From a checkpoint of a small transformer trained on Wikipedia.
Size: width 192, 6 heads of 32, MLP 512 GeGLU, vocabulary 943, 7.28M parameters.
Architecture: RMSNorm before each block, no biases in attention or MLP, tied embeddings, capped logits.
Each number is 128 + 24 x the weight over its row's rms, rounded and kept within 0 to 255. Layers, rows and columns count from 0. The size above them is the row's rms in percent of the matrix's.

# layer 13 MLP gate, 512x192, rms 0.106, rows 198-205, columns 0-191
size [104 103 104  97  93  96  92  97]
[[126 117 159 133 120 172 125 161 180 110 121 129 166 117 126  76 106 110 118  82 131 115 114 161 111  91 148 112 120 146 122 131 113 169 117 123 130 116 145 113  98 157 133 116 146 120 125 119 131 129 130 160 113 149 101 102 116 112 165  85 101 182 111 134 162 133  96 128 111 110 181 150 104 153  91 119 144  95 117 114 118 135 135 139 189  90 130 103 152 135 102 118 156 154 121 116 186 136 152 126 107 121 153 127 142  98 164 129 102 161 109  87 157 143 159 131 138 104 118 126 156 140 122 126 156 108 120 167 121 125  94 138  75 143 167 135 131 146 119 119 143 154 146 145 110 108 144 117 124 159 134 106 143 122 148 135 127 122  97 189 102 126 124 144 163 134 137  97 117 114 147 152 107 129 127 107 102 150 157 105 122 162  77 140 167  73  60 107 109 115 133 109]
 [124 154  85  72 143 131 114 172 142 140 166 146 142 157 144 128 120 154 122 136 111 145 157 118 111 141 105 102 105 113 107 124 135 152 153 141  94 106 112 141 105 149 128 110 123 146 163 163 124 137 137 139 116 124 150 110 110 113 129 104 130 215  98 105 169 163 141 115 102 124  89 180 120 113  95 179 129 108 165 101 119  96 131 125 152 134 132 125 132 132 133 134 168 170 129 128 125 136 141  92 120 140 141  86 148  89 111 172 136 140 131 124 137 157 100 163 111 143 135 195  96 101 131 108 130 149  92 170  82 155  93  98  68 175 140 121 103 137 110 113 141 159 126 114 117 121 129 158  88  99 141 126 157 118 136 137 129 114 106 124 137 101 158 137 125 165 114 101 123  70 149 126 120 137 101 128 112 106 114 147 141 125 152 115 157 108 106  91 121 115 113 127]
 [124 111 101 174 120 103 110 150 119 116 165  76 156 130 156 124 158 101 131 131 124 154 170 119 126  92 111 132 113 120 100 133 150  81 134 117 137 102 154 156  93 131 150 106 158 149 167 150 135 159 124 148 129 194 149 116  94 161 113 142 115 174 104 158 135 136 103 147 135 130 104 163 131 136 123 168 135 168 162 136 126 130 120 163 135 160 119 150 155 148 161 137 170 145 136 124 190 121 149 148 114 147 148 107 137  80 133 113 121 143 125 110 103 123 157 144 144 145 157 139  96 117 128 134  95  78 173 163 134 146 151 118  96 139 141 137 113 160 121 154 157 174 158 174 121 162 130 150 113 133  92 138 167 108 132 118 169 113 131 124 124  73 126 152 142 121  94 121 124 119 118 139  85 132 115 137  75 149 108 151 125 134 125 114 138 114 149 115 133 110  73 149]
 [ 98 116 103 140 123 163 109 120 131 150 155  91 129  97 144 149 152 144 145 149 146 151 143 116 152 135 147 127 144 135 137 114 137 107 132 124 142 108 130  85 130 134 141 131 181 105 111 117 154  67 127  92 132 140 170 117 128 116 149 111 129 115 101 170 144 131 152 154 119  96  98 159 148 137 169  90 151 110 174 144  94  69 130 151 130 136  87  88 137 137 133 118 159  94 121 114 128 159 124 137 145 115 121 122 118 120 147 124 136 142 157 141 123 108 141 123  97 110 141 128 116 159 110 131 118 136 154 121 147 109 179 123 169 129 108 130 112 142 133 197 158 115 109 139 118 114 100 170 152 130 144 143 137 140 119 130 128  94 100  81 132 108 154 131 151 134 185 137 118 149 146 174 118 101 133 116 140  93 194 189  88 116  64 127 136 170 115 114 137 100  87 148]
 [136 102 142 151 154 136  98 119 105 113 176 129 113 133 134 147  59 136 166 177 124 167  87 130 111 144 102 118 115 175 139 152 129 100  79 118 111  98 129 124 118 100 110 170 175 121  95 145 126 131 155 103 169 133  90  95 147 159 104 141 177 104 138 147 128 150 131 141 143  99 123 141 116 104 102 116 129 121 136 117 150 145 120 159 162 140 108 130 188 126  94 150 135 120  78 114 154 180  89 101 164 118 125 119 163 140 163 149  91 124 172 152 148 147 135 105 137  81 110 123  91 132 115 109 131  97 127 139 165 140 138 132 172 119 128 153 173 127 137 122 134 106 141 132 128 135 151  98 150 105 163 119  97 148 128 101 137 100 130 110 152 144 133 110 104  88 113 127 171 145 137 109 173  88 109 136 142 130 124 112 116 135 130  98 127 146 154 125 136 154 120 162]
 [133 139 132 118 134 123 132 132 153 130 126 139 140 104 137  98  83 120 153 134 148 147 102  93 141 111  80 100  82 111 149 110  92 133 112 130 115 109 128 130  92 131  98 142 159 137 109 148 120 124 184  88 150 169 117 127 162 116 127 145 139 134 108 175 126 191 154 151 145 117 157 198 136 122 111 140 180 145 134 146 112 108 146 129 169 133 120  89 173 127 118 161 159 116 150  74 128 140 155 110 189 120 125 115 168 112 154 108 160 160 153 118 136 118 158 117 146 138 147 124 134 118 135  79 127  99  79 166 144 121 208 136 108 168 151 177 138 135 141 125 108 114 108 143  98 105 146 149 138 136 122 139 117 133  90 131 145 121 109 138 123 111 148 116 134 103 144 123 131 185 113 117 153  86 144 114 102 136 104 125 130 126 143 145 112 154 119 129 125 148 140 157]
 [131 117 114 125 138 154 179 116 132 116 151 106 155 163 117 145 122 109 124 121 157 112 104 118 152 119  95 115 115  88 147 145 120 134 172 145  96 117  92 115  75  97 143 113 150 122  80 165 144 150 148 160 153 132  89 112 120  48 101 116 131 161 136 150 122 138 169 124 133 126 141 132 126 136 106 158 133 171 142 105 100 150  95 149 136 140 128 129 145 163 125 121 162 135 105 106 132 177 119 110  99 178 137 142 112 119 135 106 156 129 129 106  71 130 154 156 132 158 151 175 140  86 116 168 129 121 134 161 131 170 139 149 156 105 159 158 159 104 127 139 130 192 131 128 137 164 147 161 137 111 134  91  89 104 123 128  98 127 122 109 128 125 121 103 134 126 121 120 110 139 144  80  91 119  92 121  89 145 136 113 130 106 128 129 118  85  85 102 130 117 140 171]
 [170 128 147 111 135 125 141 107 119 190 143 104 114 128 139 135 115  89 112 188 139 115 115  71 139 143 100  95  82 112 123 140  99  98  97 123 138 127 136 108  95 136 110  97 144 109 145  90 130 106 136 128 138 125 110 105 180 127 134 126 162 151 118  98 149 134 117 146 159  89 118 126 123 122 103 120 161 127 151 115 117 105 135 138 148  91 137 137 173  89 106 145 167 130 116 181 195 123 163 126 127  94 156 124 121 117 154 130 133 168 130  67 101 134 133 122 184 153  82 159 112 117 123 165 134 109 128 118 125 163 107 118 138 145 109 144 133  98 112 160 143 147 134 109  81 165 115  97 117 121  98 126  81 136 147 124 130 112 142 121 172 142 145 123 138 125  86 123 134 148 141 131 114 111 121 113  82 132 173 140 127 106 115 113 142 108  61 112 109 146 134 125]]